python train.py --vocab_size=864 --attn_scale=0.177 --lr=0.00723 --beta1=0.95 --schedule="wsd" --final_lr_fraction=0.0 --batch_tokens=[16384, 32768] --steps=4268
Each number is 128 + 32 x the weight over the matrix's rms, rounded and kept within 0 to 255. Layers, rows and columns count from 0. Numbers have three digits each.

# layer 2 MLP up, 640x160, rms 0.278, rows 472-559, columns 0-159
161161077124099119128122091085073121136115101099180129114095150165108144109182077106104126116120118127113142100074155126100088179150109167074088164124122128128077137102147152144193161103135161122152102118145121145112074111136149108104163071137081133107129124125133140119163120139192114179194089190152144109139113192117126114125147176130086101129051119158156118145150106134159131140108112080103119178132102125208142160137060127110135110143153150163114085123122154166089117138163129
075137167103089146154140149111084171153166091163126137178120113111125139183131079187060151180145055140172095146097169077107106123152082106199183158130129091086147050147115115097121048109149105109150090135138114127125118105113123111159101139125159137140060127200103101134121122077145031118108103179171110147115087086101122121140137126160090109208154087107188118206123171142154164135111129107111168135117119108182148161166163185083086143169083100110140072091179113123158088108142135
128091151151116085158116140099132123133069191165107142100111118117124160173098097137109151133155179189171171085125054123159067119089134155134177037035106133067073086179121128150116157186140139113158132134157086207047126156123117128107168157156094172173087121093144111164132104117093211135115116150102176142163098097109144149108081107143098110132131088102098116120072146161084120153160116124081105151089169184129140109095114067136167169098098087123148123152115167157111040087112131
103097078117090074118155190089136142108125098147127115098112136093112128156147097109169092158106145159134141111135145123129179098117143102114160143114120126147145174087111164148120089137117093144129130157135113138149154152113160140144110154127137170127147121109130085121136141131122128148082126118117117135151091151102101123151135108124173129118141132123134138156122145128136154145141151114161153133104109101138105132122110141118114133121143115076096114127107155131112101103110163
135124120130108114120141185081096168161097145081133051090099135087114080096141147133151160121163126166159104184148153076096184157163177139127120130074110116125114094077089198142131076098076137090092152100132163185118157141117108077147116159075110122104164084116160159153102092138130121085144074088087100138157146110101101135144146162090079145146140109108129134091126144108110094064163135146120162202137159038167075101170124176140191121111163107169101090119093102158172106178059140
200111145106126092147099160148085108123110068099108131182149144127160142145115097127137100105103081211141097091108122073148076185118152135108122079131111146149078155127113136146056059166149115114106131102132073133114139168122108128163134231119164146141074116122098156129107188154105119168114111164094124085110078134109160103142148142121100164136101145155165139133131122156045088100179115225183080188154131119154175122086114087102130117122162126154113130154094125163057107161124178
152143160112162097127134096131128163133091106118083099126196110117058124106105196057115205078123114121123134103134141153117130158135082110109169068115186164131134122121118112080157088073178137117072115141171111155110120139072189162093076175093172151133159103151166098111105110141129144146112145180115143100128156134166061118172164203092122110122052059114150124037084134107155120160155125123172085162109143077188122104112117138103146132017157167182160142097136152150114140161129139
131130111071130165154183120158086160128172111130137128101130091086114106134124141157188112103173123088156138113130096160114117142130156130123154097111145173107134116123132162120131119105128114163132103165147121057113125124118154157126145136172143178126170060090142144112154129097108129125104116083167114091127107127124109146113074138137119113096127118127145104191102184131157118127089125122148125139119130151109139137130116129117127122105157138111128159131101098102142158097110147
119116150186084158191122168081101145142085166098156149118103140139170147163100078091169123110120101106063128121151120139133119196061187158202131082058133128132096135144092120107136118185086185137120138124157104147069140088126100132097122146158115155116134147080124165111092106115118145131156114137139114171189128075118116096130202111087192133053196055130154148132134157179096143113149069133135145105121133107117126111164169093122168075094154118122151146149119110084134148140168151
142079174103111115081186163092129124130163164197109102168105165115101121144124109108111123148140114113148126112121089058139156114112151122143118156122127156109126128152152067172063136104157099118152164201128068142140176148097111151188110168139154117058076190095149190159104111094128143184099162122135113129118152158126122128107122168164117097041182094153103119143138126138115091107158117070126117156113083157141145126124066095127101146136149127139167100122137117131105135117162121
180092116094092148094133108119141140120142119141142132122080134122119098122205077143095089091107117091136168169140191152134102139095139085136122119075098124114137096126136136101166116152136100102109129136103154157051115164094160169147054194122149183177145136070122178109118162132139093132099175119188114148139100109134100124123199154185118182145069102181175080099134162131105148148118098152126155131158060150166169169165132157124108126106132077130144180099116098126103162055118125
164109123110145112137126118147148125142159140122106121088154143140108189162150196136112144113153095153191134073065104103105131132135126137098121138131173137150092170155128057102135098125110121105095111175168164083102101159115119081111136158094122132105152112143173137116124142137119089161130162111130144114118165106151083122053126157116125111117112129189104211169136176143129140091116137134118073118118129085143103097117122137112175168111159177160098119175140107078105129125106172
154129134136157133064103133097128061157080145158155099156147134091146107132122128135125149120111124112150090113120091153136143151142128083138094078120132075160114154164125122092125172128071130094128138132133127150129098138121080175133130118096167147114109119164158177096133128129118121150097121075154128141126155170156135142112117074121090145146130137107066141111179105124126143113088143137158082166181097144179095110141176086121193159108156076123122127136144159092132164081137167
127082113149134136198089208131166110130082179072149130165217106111114147127165177172191107137135118156157179102133082158104107147118163194102109170150170111115091092138126183100137124114156074147094103063174118061086124077200183086135096132184136165143094106110045119175149096092159213097167131154124123069071148101107169146122171161122134206118147134119084075103142116137106183104152103139064088149089112155099130162120181144129176128117154162137124152066128079098105088111156143
062095132092186095175172155092150079105118124082124147153106199152113117132076110116101121099109131116195096147147152132138141145054088170164061141102100107154096099085108090144108179150108144159137153107151070111124094155188076088114094139162150155132132163133184188078185117150105091090166150133184122119127069155144186141120141105138069109134113104099167144131112175168138141066090107130131080142120177155140128136156136187152201171160124155103162099141159114103124139088174129
109169123143112158102143145144132141119109100102129104117099148111143143097142122116126116100118128160141132106104132127124058139100110172083159154152146117138129150118126133095141127124118075083163142095157110136138124135100139108108139108110158121131105130132148147132146186097157165125105137152134129118169116131141109118135138137175158164105120087101154157133140130102142120160125151119111148108119122138111141131096094118105164121128173098158095123141112113123117134115166094
118145139189137150134079137075126061142128147129128061140179150155166104051152142125192112131144150089153122085149078160095080147077104083143096161131152146119194148090056164138084071126111165153134104097143168121130156123067111094134145169135124097164083125160091162099082084181159092107147120081130095157086168162133128132133147121109143106125122096121079163088164173125133109197196150112095138053138109149152207165050138099141137146085127194134157189174125145083042139128079100
135133135067122147152185120118141155137110191145122142164121078135182104080138099179072124173080189153126139143120095116168128163175154107163091082099108126143101160128116141153109115184156091036123136065145142093150192128180107124060123177117113140169154162085059136119133120112173100157083149101125158093146102137130146135113127191109093136142176115181172100081091148156114061138121114093099182089163181126166114116153090187175148058121148117058087026200085159144078128129070217
126122092110195116110121135114131092120143089146079120171113203094120085053137099131063099171129155077060126118092188114152160092174133116107121105133110106166094163107137093150127104129145095076087130108130174117081144051081071068143136112183147134138166154110134081118139115110129096075112131150135168114104153123065116146179081121175138131157099141081177095156188128137162135170105158090127128096181107156115168105198218182160153179071106140165091100132103092192146086078151230
132137153098141131125216136088069141125103119134133090109097148115105141113110105116152123116144140127119142111149103149119085079130133124095139154128147138167187136092158124109147135134082119111094099140169132115133149129185121123115163088152113123139145099126141092181136128121126082137131098128140122144138139136154126157122170123122151115149127138157170148190107061098135149161121129106090141166158108124148132147126201129124120169153126129091134184123134109152125154120115107
113135129119168113130145110106121143116112096110149137150112074100106133168133113175138153155136159110122116182153192130148144187151119154156118126150122132120152062100155122178127139149116116140145149120137195136156157140144136167083136101130138151074089140127136107126172158135104123156126137127113099114117173172087131110131127197151128110101157132096148058177122105140136155101125116112110134167131145146145090129138108131113137083130149093066117134127099143159145136096092068
091118161113086081062063185152083120094138113120181144154123113161239132133147054131106063184131124137155180115174140160151116166046129094159173119140145117131147151135209117134179148125102039072157072063119098144128107125114093205160170140150086128131099197105094132128106093159177079122075145115110113101142104125174154140133119049128101210131078116101150148099107089182154111127080167154207133073092153070060142082157107132085100122175117168043128184167089095072114105162131180
144119144136148141132189176145128113102164141185111142101155145103135094118163132125157089157109118130147132139133081165101153143130160170125102142118125172129125114070155107144063148145118101130047117186046145094073118148144116162132108131165119075107100134122124134135167095131137136168084125050120129075137144082129121135096103094075140090086155122139168125154157163113191196096123157187125154166113098125158118108123113176123082123110139124126049122134077141141132064130128141
102132119095112069126160127131149098161157133120130106168068148106124111199136064120160166137141074094146190181121122091164141075091096104148106150137112119149116077121203113221155082121152118144168128079163106114125128142068128168157166076084089089094132107164067117066151113114071147086091177086103165064132147136142121090123121144118126075116116132122149161150098163097203139130139128106179079145084154138120173140137214136154161144136146123110197148063142158125208159109102150
082160128128077120155099157072120125106196137146113173079147076103183126116098096114128182105123147069118112104062114111147131138109104199140096140134154114087111103138117139127170159115118131143169205125145108162105121095140115106116158117117152199129093158138111144130147173160095176078099093142186186137138095044073189104164146101133215169152141091138144141133166092153133146112079072139119144114139117080146086170183123140109105123138066055110147096086134108182141118135064135
127131134113156132142165184097104110105127164153092167134098072100066128112151130155146123118122139113117125118103118112124092128131149164117135121121105141137112125155142168203135149148079134131126103122182112169119122089096098113156178191129158162138108101090144154084111114112154193096183047142077097128134130110103103107115112188123103184121148105145114173152156169086128165130094159116115099159180112151095132151136171127092104128141032147170095117162122127187118102135175126
074045099105098116135164117087115176085142180106099100165164078156120057137148132136074230101087113179115164078093121199073133164126121184091129054124105156108168144179225101123189143144068160139133127102127104148071115137100121174176126146054143153098073117103168208158089150115150080123134103139166115105105095092083113067177161150153178128073153097130132107197109103132105146142148130145118120169122210113137129145141128159140117151085105080152126111161135101141109124135121106
117068141135105162098188110132085133131108111137151097104085059112060152107108138042110115168147125153130202108169098106140123102200110143123070124128172052114127149080112145116200071106123105171129168092087168179117124163184118115149107123102097115141162141159142068125046168137095140200149087128097084108156185096102173126172163138114147124128140133117106130097094136102120190090193181135135111100105131168119122151140159133143134094089140106140137105130112134114151134181159141
121160131096211116090088152118143130118101114077121159161159165151103170166139139176195098167126092123142160137113146159127138121140197105152134134104128159139128086172141123157096102085128124107171096148083156238130137083099110062127150088123112139187154117163098080111080134082161112132134134101112064172141212116124139087149126087143181144135111125148085138116166170121116114163133087115074140121130118149142127122132123143165132116103088136145109097180078075124153099214154142
102098130191127127086107141100098159136107157127197126143131090165142134096186125172085105157135170138173067120100150169171131107139158127155154124130155138113117132152156118150113120092126132156119135134145124133115157101194122116105165089152114177113114143159127118127140166095143170181105096095109132125110163116047122130191144121110114099111125139115081105086116082154104085174145082127060130118098142125137146084166114149120173116126113105148105118202142081155130143089073170
037155106081196037178092057168033130095079092179131099186139057170134096094229120097139137110109182143114223189120132141187107084135109127141116047202165154137143042138081087124159098157168153120173148049112146115168117120136086147110114122095135133131116081175097051033159132169077129112098098151129168031136114128108083158158095174106127196167159090056145209103074100124169135129102078170184125204106198178148146142101093071158191152168168159129148188113129137123135162138107156
138080086113137108112211141115128130114144107074118130180066179098173124093111107160111155091099166165152143131196160101142098126102092078163119126074148120098095081092100146184155105149140111144139118104157110197098159104086137102129090088130131109160134118097131132101122124130141124150141143147141133119075158140163120189083104152108129133081055173120096122166104215089060140116103182192125081178107132145096124113137099122113106111129128097163184167117119134105123138139114148
085099135150120158136136127140118109094116143098092143111113080108108117099135103098158090162160108128144103104120120130186153132172097135086143145151095146145119156112148108176125123147132108180099142084122116109154149048155124153135124131112106108182171104138113100135114163075136089113116125128169148159129132166164161122173181131158127166099093090086129109140169143170092140141066144140106080145093140140127148123085136124172145131150143076111134100124111139093108123123123165
204150136102136120177169145124129099121064147119099173125119146134231134139119054182079160065110053105162156127144155131173214149143092175075066158161096075114107076136149105109174172158144148186122129132159053148092126077148157157173124147093139160157072161121129132147091161092156133138118120126123224103099110210062087103124170189051130066145087097122101180128113143089106162116112171112122119158147084108064087223175143102128123123143129161139189117134168100117204117158157099
142105072182125186109094185136142131088056183099138089176146104128092141098129138241123131108115113083154107128056154173088090093153155165130164116074153140145165194232141085086152129108163101081165174154145212134099150089173110153106082117100125174156128079132174087120149137137096115129111142164137163083117164071128088138160164115198138149030098131179061128061067099185127093178123136112105121121105081117136079064151146154151166142082144030111131118171098151099225118153069183
116097077119087115135185109110155120212175174166150117154103126074096074080170128130216152093126090158135133107118086091102148106097158138167146042167130086179104079095108135140062169132147118145171130146173125163153201109104151096136141123119148114082123165081133167116133119183149108111120107108129197115090128121129062120142113160107117120174157136161103182110136155193104180086076145138165112108115167130135097115130130085163146170129152151124134099140134159136136075114125105
115130162150142092171107117107118158068117097156134142131107100140082112118089126084132125115135105110135168149134161098168153089117146119111103128122135164109140175122118165106144135122129110131108160101092128087120142109097129116135129108097089144184137130102137120121122081069077144105153143139170065100143129133125135114141133096140138130170132189146164147148125150128092117120128120111073107147134149126147120110100162165126119149134154131119094111141109083145138135113112112
118131134081145083144141112082177091101089139114121160116097172102092128138153063122157145137089107089104113098122143089197167121115093120135103143134162136174134120205110108117047112129122112179111119140113147160100149143109123142142124141107156165075119124156112162131155136123095139148031138111160157131123068154113107128176100097190132105145135127135173086124133118174164142126161116112134160129120150099132083112080118131141124136123135026207095147138110159134170118120081139
143120122086108133089075146161087148135125112117090131132070128181139146118121159114164117210091166138144060152124132133214119090167193071152104118120124112163091096131119123133118134184095088119154125119168168204131146124190096166070203130153146204168152138072186077065137094121084133094084139153140105137153194163174138159185153132098092133063137100107157130104132112179157148125134121196164132137119076221177115065128120111135182124189127145089088119122087094137188134093124086
120160096108175157132098083090102073075150126127137100098124066086194052076193092071178088069135080081098161090096122151136134120135160093172062160198143065188122106168137161149158061139141157125143192209052128170198234094159063002106088145178086102089049163143150143131162089156137086057093162094145119041168130141130182156153052153157192172065088044216082125113131166166095137129009166029181112174148117061060116158196100101142109170098157096162173031129088100099172115170198239
154161178126127072164094124114082148161071098085143086117112116143137175127111147146129136150147163140131106152123141135088129141111142117117081104121128105149094104131152129124157125122094172149143126100199153167096086106152110181091182158132066168104126082121112129157155107140125118129145124128115145169134179149062190126173129190070109079115122125113127046107184096171140124142163115085088195162110116139076100165127207088129185172130099147196089080138125117112112171147176154
133116168107060115168161180112148098137092163101144132113078102123088073128111109166174142060119162083109097120130136139154132173151099120110123156138154120126114133130074121130086109162091126123126133131156139132170145105071168115181089125154181076121141093123096097107153146160134079131101168099154168157113165131082168113088126141142091131117082152126156152139137064114083138155088156071164162195145156178119071161157113112143151122128164084150140141145149098161124149143129153
105161163092124137182176067134114130078165139159138138113098091149163079148106136099096139116112164129088138117089179160094159155141152126171078146122096144132065113165139117151126085132061164127097113187128118086144151131136082156135127174081151162086145108146109090155152078132115126113082130170152126185164150150124094090070108103121161132139146165156155078089098176100132169183139129103156103123155140133167143145113089141095108147123108124137237081169077104156139099171114092
086158126075112095176148141169082101132041032130143128166078104113116100097148116184131118088127191148080172119079183146179151052150140184140132145177120120111112043150105156156136137149114139169170096064147096110109126145147109142090128132059173168127176099088066086011141110101067125070130089104189108097173114152111093141115081159162180156177135121072162139146087140136169134077102133122187129162094123102121133165164144159121125081167120100139153187112159186182165114115173145
136148102105095142144124126109068139094092103103121101078134127128093133109106124111128103110178157142140103102134082136106113103141142154103168101076103125181110143099148114124173158105102140122106114147116142123184150138131124140156133126120140160137136134094109144111129163096151119115116152135136142080138109140121144135122137143087135151156103138132110135136148124122124132113146136161140094156084098099100142114155142091076124139149148132137125173126138144129155132117117114
093152150135176223137105164126119126128157183119158114131138124136094129140176109144150166117102199117138109161147093079126120138191126146087084193052153105120113100148157073135129179161117143092099111134144079158146137064150081064155144122087100212151078138064080198158094147151099135170074106141105121127148097162093141088139111115142103128097163088202134120125128134161130171151165128105113089105161138131076136182135132091151109106111155087179090197124072105122117148125136164
162129069150100153127182166120163143120092104145122141138144151151080111148119110146073132161174134036167142119176127147149136116116149149112078100122159153137190121138141090022089119181050089017158128121143178149170104155123156138052152132084100101094114138075115102131131086134195100075078105112132221190147218124161113163137181080124110094112127073131161181173098117135145099177086121142149176111094082181151091120138100128164092142167119165137150123143187193108163158126100178
087158208131057110135097110111128135111134108108124172147101088120194121115112066087107132185121137128143120184060154170102152136116096121111162176133113168120117143114134115063133165114079097146109125123123145177162157099135074133109087183151125094155133126045064152132160097179130086102088056098117168174150137085197105151164110115110169132118129187124132085168152079134075111101100164128171101158094142092144090106095185101191114160105124136164119136122112151090079103159161147
180143121181129129126140117110109172116097157126100112185116057151145091115141089111142152098084152080109132075116100107166136115150136165180156085103120177170149152124147153089125174134133111152121112136115143183132173161190091099140135170162137142106144134114168125147138199150149060205176099081111107195098148101107138143071150148126162180129057216106091165142151064117102093173129097069167068081094211140122138114109126092132133116088082110136073175117109089171149153142134115
103137169101119115105070157102133073119171144105137148146153155149128100190118123144115166103146110097163153115086142143123144118156115147165146128114125151167101110110154113130170089094114082117117092123147161123104157138135152096124118118137053123173142127165125126131128126078160130079096118114133110106101195098120135093084180149091174167098092133156105115115139098142125153140135117129175145117096182142113107142132134135073119121117117083161125108063136114100125115096154098
158115135177080126150099192129131107191136106152139116104143140125170089139088114122115127152215061111124106150134149114170125171165108092100064114158119063147093100071085143098129128134063172105092039119125072088206146117082116156185142167163150151093136091125112148099202141098155078125118101105194142111100116178105136111142158195120082122164122160129178139118130185172178153103145203152159129103168045151129185127126097135176078156098099126081145129131131122123108193111154181
141121169165101116148087103164131096086140165118144129143081125139145135101052095153155130168127116097157103086116110133163126117172118133148138128125112136108106090073106072158140092101134096131157134123174114120120179110083116138134141181141134099122147161086077075142172100128150082185099085147090139184125186128114116117149166108128129172086173145168157134072147172132100130130134113091161111085117132100158127141178146127192100100087113130128063209152167128146131083075134154
118088146071117000147129141121125104126059117201068131143141073109120179135149137172149124114176183169129179135099105110172164128120132082147096141182181114094153110114081106136135036128068124151177060127111143055107206126151092142121143119136088118134117117173138146099141183164126117124109118139138095058173101109104163149141110137104114142127119142145110144183129187194132093164068149130162107178042089149093097130137147145131151139136154145130171093097127121079162130121085139
080137150152196155072117160094144071079102148132125179157137185127089165148109106138110114144114154160075128130121124118149126160139078133131140162115096131144137080144131142191109126100134084116142173173141156097091101147166056101089170160082047121125149086095067173127207125132119086108130232113127144130137112187127102124156107133139196137129092143108142134135140107170194111083136101088166135155129190114120058117145144154116180189122103066046113105143055151138088155123136117
160163068134125181101175164097111093090146183136093114134149133103150106129097171162113138079098130140149113081124166121169104152085161173216108113148165121128182169141144123105201099135118099115130168149133096080125113118123085154155150090143170075125165105160143100159134164107147057191127131162126130095089201131067127130082119095092088107088111120148132169136126163102094107129196142074147071143128116110166048145167102174195126121080095078113166108137100122105138118123077153
088138106129177120133114153150084101151109148089133123119150080100161104128132120121137103108191140094196142121161149089109148115136107119152115086096172111129162150154131105083108135094106170150137153117128124156146186147101175169145101161095122151175144127108123185150085172093166147128134124134116120104144156186144180150145168090143098142145124108097129133175162111083122175101135089130067156060127140116148139133135160149058134074117127071094125151167112093094114113103171169
112157123173150078147195159157071185125156162163171127162114128131116124108097141167125112052099101131137155131109074115125099097097149179110140132139096077127206085122166155073190125098128148115150113108117151091204077087177097134082120091125115168184137132146151146069094120103146116123146164145146168108094129151097070111115198088132094106142110163089144107072151147109098090142119084089103161109049128134115107157162054139158142097114170146173115092116111134124125146059189149
007140217171171154124093163133094133137151174066104186143132163108152085142172092103150106224168176143076103104104168098173089152153163158079200091145138113153094064063146112171138135129144046171062144093139114129122130097105076131119163144084132132146204158148165073101145136117126100139123122123166199197072135078164175193145193100111078120092053103105126095145135147150123078176099148151142113164081124163152125117077138046147151143101134116157129116117126132177148164109086102
157110112196061097105109068122098098125095128096167114142097087096165094157108122080197106076113145115104102097169090132179115111141163187118172156138141138145130097202185148071147190122105129105162127179119122120093072123113136171132128147077145152174143042141134101099132143135105091114064149117087141156119167124141110071091126163150134120077156143142112143069119141128146135139136054226132094138096157150107135164107167076117150169122152112141130104151164081087131147126133148
118082096178089078124118090142120159095178117143143114105123109126148187093133141176120080139150103145146055147088119102087131126114111130108093117189126163128124111154150178106185107140107120121106098125160136075125123200075138133122118202195140199120151105176136087120094135151208107085111122132177115196139118165101169130115158133114082153122109068110090105153206103170096206094138112116137104152146082145057109066150163135148150099107156101092139093089132146140132127197144196
131192129078116106138105152091119070121161158104131120130143142110126086131146120149088113100130146135088139139074120093175182115094102107118072145177109112138112089129119177111141168185118124129149118098164091141136139099171134089141113118102161152135164129155190128117080147134137141108146166075082135141059174097120116139083127157134134106117131100139170172089203137123145161159129117116138085095131118111140143185131125103138128155163144112104174120142067103087117141109157095
135105162124179144118122087117109108131107117151178140111147115113187129123143082105094161128151089140173131120094126167129086125106126144114121162065070185175108122168102160137155125153059104114123185102169113135060123104195105136117123100100128138113131166158095125142114143148174116141167109147153157148100128130121144148123123152119154092105127148119100113092170144111134195112106151119110090113119184142128105131103178157130140112125210098140108118136117102172104134150183159
068149157127111100094118120144072033089155072132160101111102129128109173080101115129039225208066110146122140065110145163171116206123183119190132074141127034096130107112154173140194101149163118123120129106105177093087174188117116204150126120131129132106130012199117132134133095124124074152095133133083114120086106092103127153187117124091137187122121122109179185148122094141028150119112157085227058107249083128164120125133091157174204119082152105123127143219095066126078184136117146
075155172091124174132114186117061121059099141146160170147139094114105071131168148128167148052110156093091149169130150091146144130107148084108111097084166196120122131121079120154130194111170164120093093098117095120097137143142142151185134076137194164141147061151143099139096149150069131093146068169155174144140146115141150162087099093198128089140145159115176111134165122088087144163154127068152136154084135202119077111119124104061105086125096135161124145160099139094154137171129110
155119143117135074113111086113140109138102174109165123123101107144099156141105087145133174117125112145123084123143155154154114149124160105179062112088142185142117120120097146129157168157050177095138101089089092098109129044127118134124182120166150112155116178122127128134123101157143129144129093137054096143184109120119100121089147132092178111097111131116172117095139090109115124151096124171137111171094202141136104158134081088136150114141148127120160157158053067162117089141179126
074095073097191076118157165126179065136097155127160131108135160115087124114150134159082075197122160099039094138100133120109156117133088119083170184171137105200113109115184103189132127112104117185113054118117141117188087129088047137131125150109128113134134132111159105123150075118095132082129108127088099152170058157087081196107117142107117142168119142124152142078186128102145142160124079118164126141150150174159130122142181110090126152107114222130111140158094129183120092078149175
131142143087139161160123138099166146129145126116115123092148113057129126163075115133098117065121143099133099063097096107109135150147141143157155182121150172151098165103113135119103121111135161116106150116091089126126092094163121107130119121128155168149129090128135107131113139129169129106148162161115154082124113104112121118066154128081090145064105114094158204156130085125123154129092124123158113192128129121125127094168157078118079125117181142176123073121152183151107149173139141
106134101134147161122136187124092129170131138124128092107077117112081067104161106190062108118011124104101098116077138160075129048107153122101098138110145101152202125170090142097174131120103076133118132183142130139098123114132092147178193154071134093119133152153185104083100165141186087076084164183143141140115055153114133163177163147128145137127076146135178159148125116092169157175134091170127059139156094206078069107110144135104103187136066151095134151128141146120095133099149093
116146101104115175111157126135172118095109147149148132130143130137168164182094150159123119192157126150086089109178088129122124150134105130142137137082156108080079140128161144094125127145098125106130121109107079159091105139132111098131093135144126086088119096068167119145143058073096132117083109094138145103139098120119132111153102185117108134131136107150143136119111099139147196114135134146141128170105160120112144131117141111193149133138130133133131104178134128083129168176102102
103101194136148172145206100103087095116127158129115138191144161090112162080170148120075101113149099129126118090109185219161053139081105169095082063064126119140148124079165144185104129150110155103147085146137103146189167054155108103097131122105086101118131175152150076168103214104138093139130035114095131117142176176107142187177131192136176110132165108113120189138176157136074167065134151137118084084165122101140136131075107120166141131122122051113149093102180122146101110145130083
174185089141111139121119139123122118179096082112129112078128091078155164130127115131125116111100131139153148091135155126113133137171113083170134077143073136147165163098192147152140087119096148140138143112076174142154158174102111095109165149138146159158132126153120078113116107142117124122130145126137163102125120153128124104143127205041106113100136160172124090156159123132126106127125105103123117134102180167154158145100139148142138138121150176122167128138123150146139069115143188
085101101146112131118154116097150171130081158176125077123076152136131172123143124215139114108088112114141129116135103138134175128106154099123148184128126120134126160143134133058092076203097155113134149130141054158119149136162130156186160120137130205141143117122109122059107132139058163110088141127102109144130130126162128134142151166093141111159125091135171130134161145149148104110106122089224140162123140107185152099103075132076127135127194106145100120167097066120124159143105147
145050065130172184122172158113104116078186058141123140063105138067141120118075113098141130078121114098125117062127089090209123126110067134114118129168092145150087068067077073090153105159116167083149085124151174144172143142145120152138115095155085152155172097180117089110138184146163165184138113117115066114160100126164058158094103159120160147130133119109105101111123165153143132086102146115147128164106121155103067138135122142144153150094159110149114119134124170069161099119093159
157102177178116126117124145161126089075038152144055092132095105167045042121187146110097042101172151123084159110071033125134146142143156125222097098103102182166147079143123109136138150205163158117168153139056111141163141104073137163122136154132078119132105152103103120111140096127199160104109125144138105160172158160076060128128083090156147150169161088162092122150141133119085193129085132158144212116209149159169122126149145136134103157105067132140133091153120133198115061110173120
084140123136130160199139136116173111075136142074097124166080156143067138178144107184192087128136135172110125106076161128110143126137164132140152107099157092111146083114151079111137159076119090142164090111157121192153118157165217074163063133065164136124083164098058075137117120148147078079052109188137100143147100079083204120184077113138144160113114154124101103182188076164107147123152115113106074143153135124111120167179134173155091114102176052109113177126173170096118161082116139
108165131142140159134117168111138138124151100117096095098151101083084152146092163132142147078135093160168127124125110114097142118175137147088166129138110145136099107083143095126095163096144148131103163185116107095167172189129129188133162075166131172138150148121116117186178094113079149144139165096062119158122125157175144082094141123139088139097090125110126168147096094108025139130150149152117138124097090121114129100097134090101099105104179111093137083174115150143136099163116125
104145141079125132134123151114084093103106099139192098094176092141113153144194072127126182138133187137167158142069135170146132145087121150131148069141107129121090099113120119164169163072112128170159172141139126149083177125149156103114157057104147128121062110175159148154142190115126130166145088159086115106172158099169125102163074161156159156148124087078135089114125202152102166104174164113135140146155201106181106145079169184182132180081090119117094135153047096197105211168149149
095153160174121142092156096196093119079095075147150127148093075087114149156134084149090170139147153184149171166124107143152148131130125134162116115050128099078133121154155099109131135222119158114135096122145115129110188113128087125141186152131148130159106101125118129129056187152104132120111129172122175095135138116179154082170150129123066080149131092115075128079075128106118143124099155096061095101128185146185114142148181146082106173098174161132115133117086121123174144130077170
135064126136118144131140145097103168094118142127110130079077083099129130140114181099120149076174145153127104132158085164130112120114115157107147125125126141091131125124110144078155077129108124091146152129101124129061078151148138150134139180140109163178149103119149088144106148152119123137109170139124165141119150148106117071139102169101164113090119185161087120137113189123145175093096154098129151115105107139128079133129101159181101142076157161148178117131159087085127108171130091
141114136104070066184105168147114093118126112123101142090115078193045141124166111123132108193092081163114135129127110110123147145120165109112130103090163145085128170143154086151131144099139124172136157190112112124066198127177100163142137104168158172081131155075122152166158154073104158129103103154103163093113145150129157148124115161158128102132113125172125146139173131131121115106152133128068136201133150171133071122145022153129150131118171102138041115173109133126146113121089096
110150111059135083160108179139069130099127138085126135145141155154176135100162115158082117131137143072169103172065145136209189105102106136092145134136171138085032163098176102108108140119109146185170127150138151176063069120139123138158155091110149097127086133106089175105073176064108059081121142070135138103066094070132139159213157142167147170178143086110102106162178087104181130173155144134093170226125142154140101172105085131150156184110147129029135089175119128104149170111101110
126121126127139108150155168125102112123123095118121102077079113144085117076125111121112123162111136110121163152111082161136133111160065193181077148146155131141094109098150147151151110126117085118048102120146134121105118078145150150180132062099090141104143094139152145104145142127132135123055138110128169121178102139136158128190138182102125158095110118148155099105192099101189112138169111115098128073154156160072080175131131173152155131180139083107139157114133125081107170141154113
142067135142126116149108125115114110147123173125089151121158121107149100086061076147099192081150120077158159130138110091095170124136076158101086115098130158136147161106064092083187126103166120128147128125105108114095146066115186172133126120119059126136108109102115165101098075086092138156105114122093154159166143132145108082143123121158164148151105142138117169190140080101187109104135094089148158187188127119145082113133110105121095151127127130146108114154100133160090112144101090
118143145119129176122130153119125161138165171148158068152131135075139132075151139160113128139104136216099107154099082077139155126161101139151108114138119160075131131135167122075115114144181109127162160154169148129122047114144089084150090102152090117118127195102101157137112131158155105111195056195092088158144159115118172110114131187110148116155130123091082147141195069131145065129155075153117049150124116167148160135197170130210156131141173109121078095085110148140145111139157151
058070167120139105082156211154103121141104112117139098111087125086103178102111154072114084164145083102131129146089115178118069152152139162115081104144098162104141089164135050095071063165142144181197088167096073101039102139085116125123068106115110135121107158155066125191170119123199155114171066115148132123079136159119106120165090138115159176111163207122137150111160135105152160066110155100123091144200087139104092181126124132138177113153157147153135127157164103100176192149184161
088166119093094140155094149033075144133112161166196085101124148150122131136112138123142122138119173100085139123095131123060094164104086076111149104105119122120189151119122155110091129086131072134156104153099155133161157137045106161154159130170156115164109174150065132146127152168191079155126115133093132081089159104182141133157172080137184120174091112120119094086162219116151165100123147089153127112107098116191169164123153116138123215153112124087198172112113136140118174129102123
111113092113115137114154122101154117136085137127140113114124101136106134132160094151129119141123120135152098130133108144129114132128137145133143133126140141110102184159138134149136148091171111142105164158125126126150098103098121134131119088083145114118149150143117159112142132126125178139131102103138115101142101136154115110158132148120123109118144134109125107068135147105154137120097115116168086127089101164158104108132151104133073165117076097108146088132147122157128104124139107
177144132159144141095151153099163161146084096157175138144127109140103098087108134138165070103087140180131151105134130060124100134165171092161128113143098113089108135134153129183116118146110154091130112171135137135157172110148107160116143164122155133054137179100181185114134142114126147132121110135123132126142118155104114120150119103189135177089134133142115170092134114097126168129136127115083101122103172160124127139099141094141111098126116125116152104122108090139106111137120132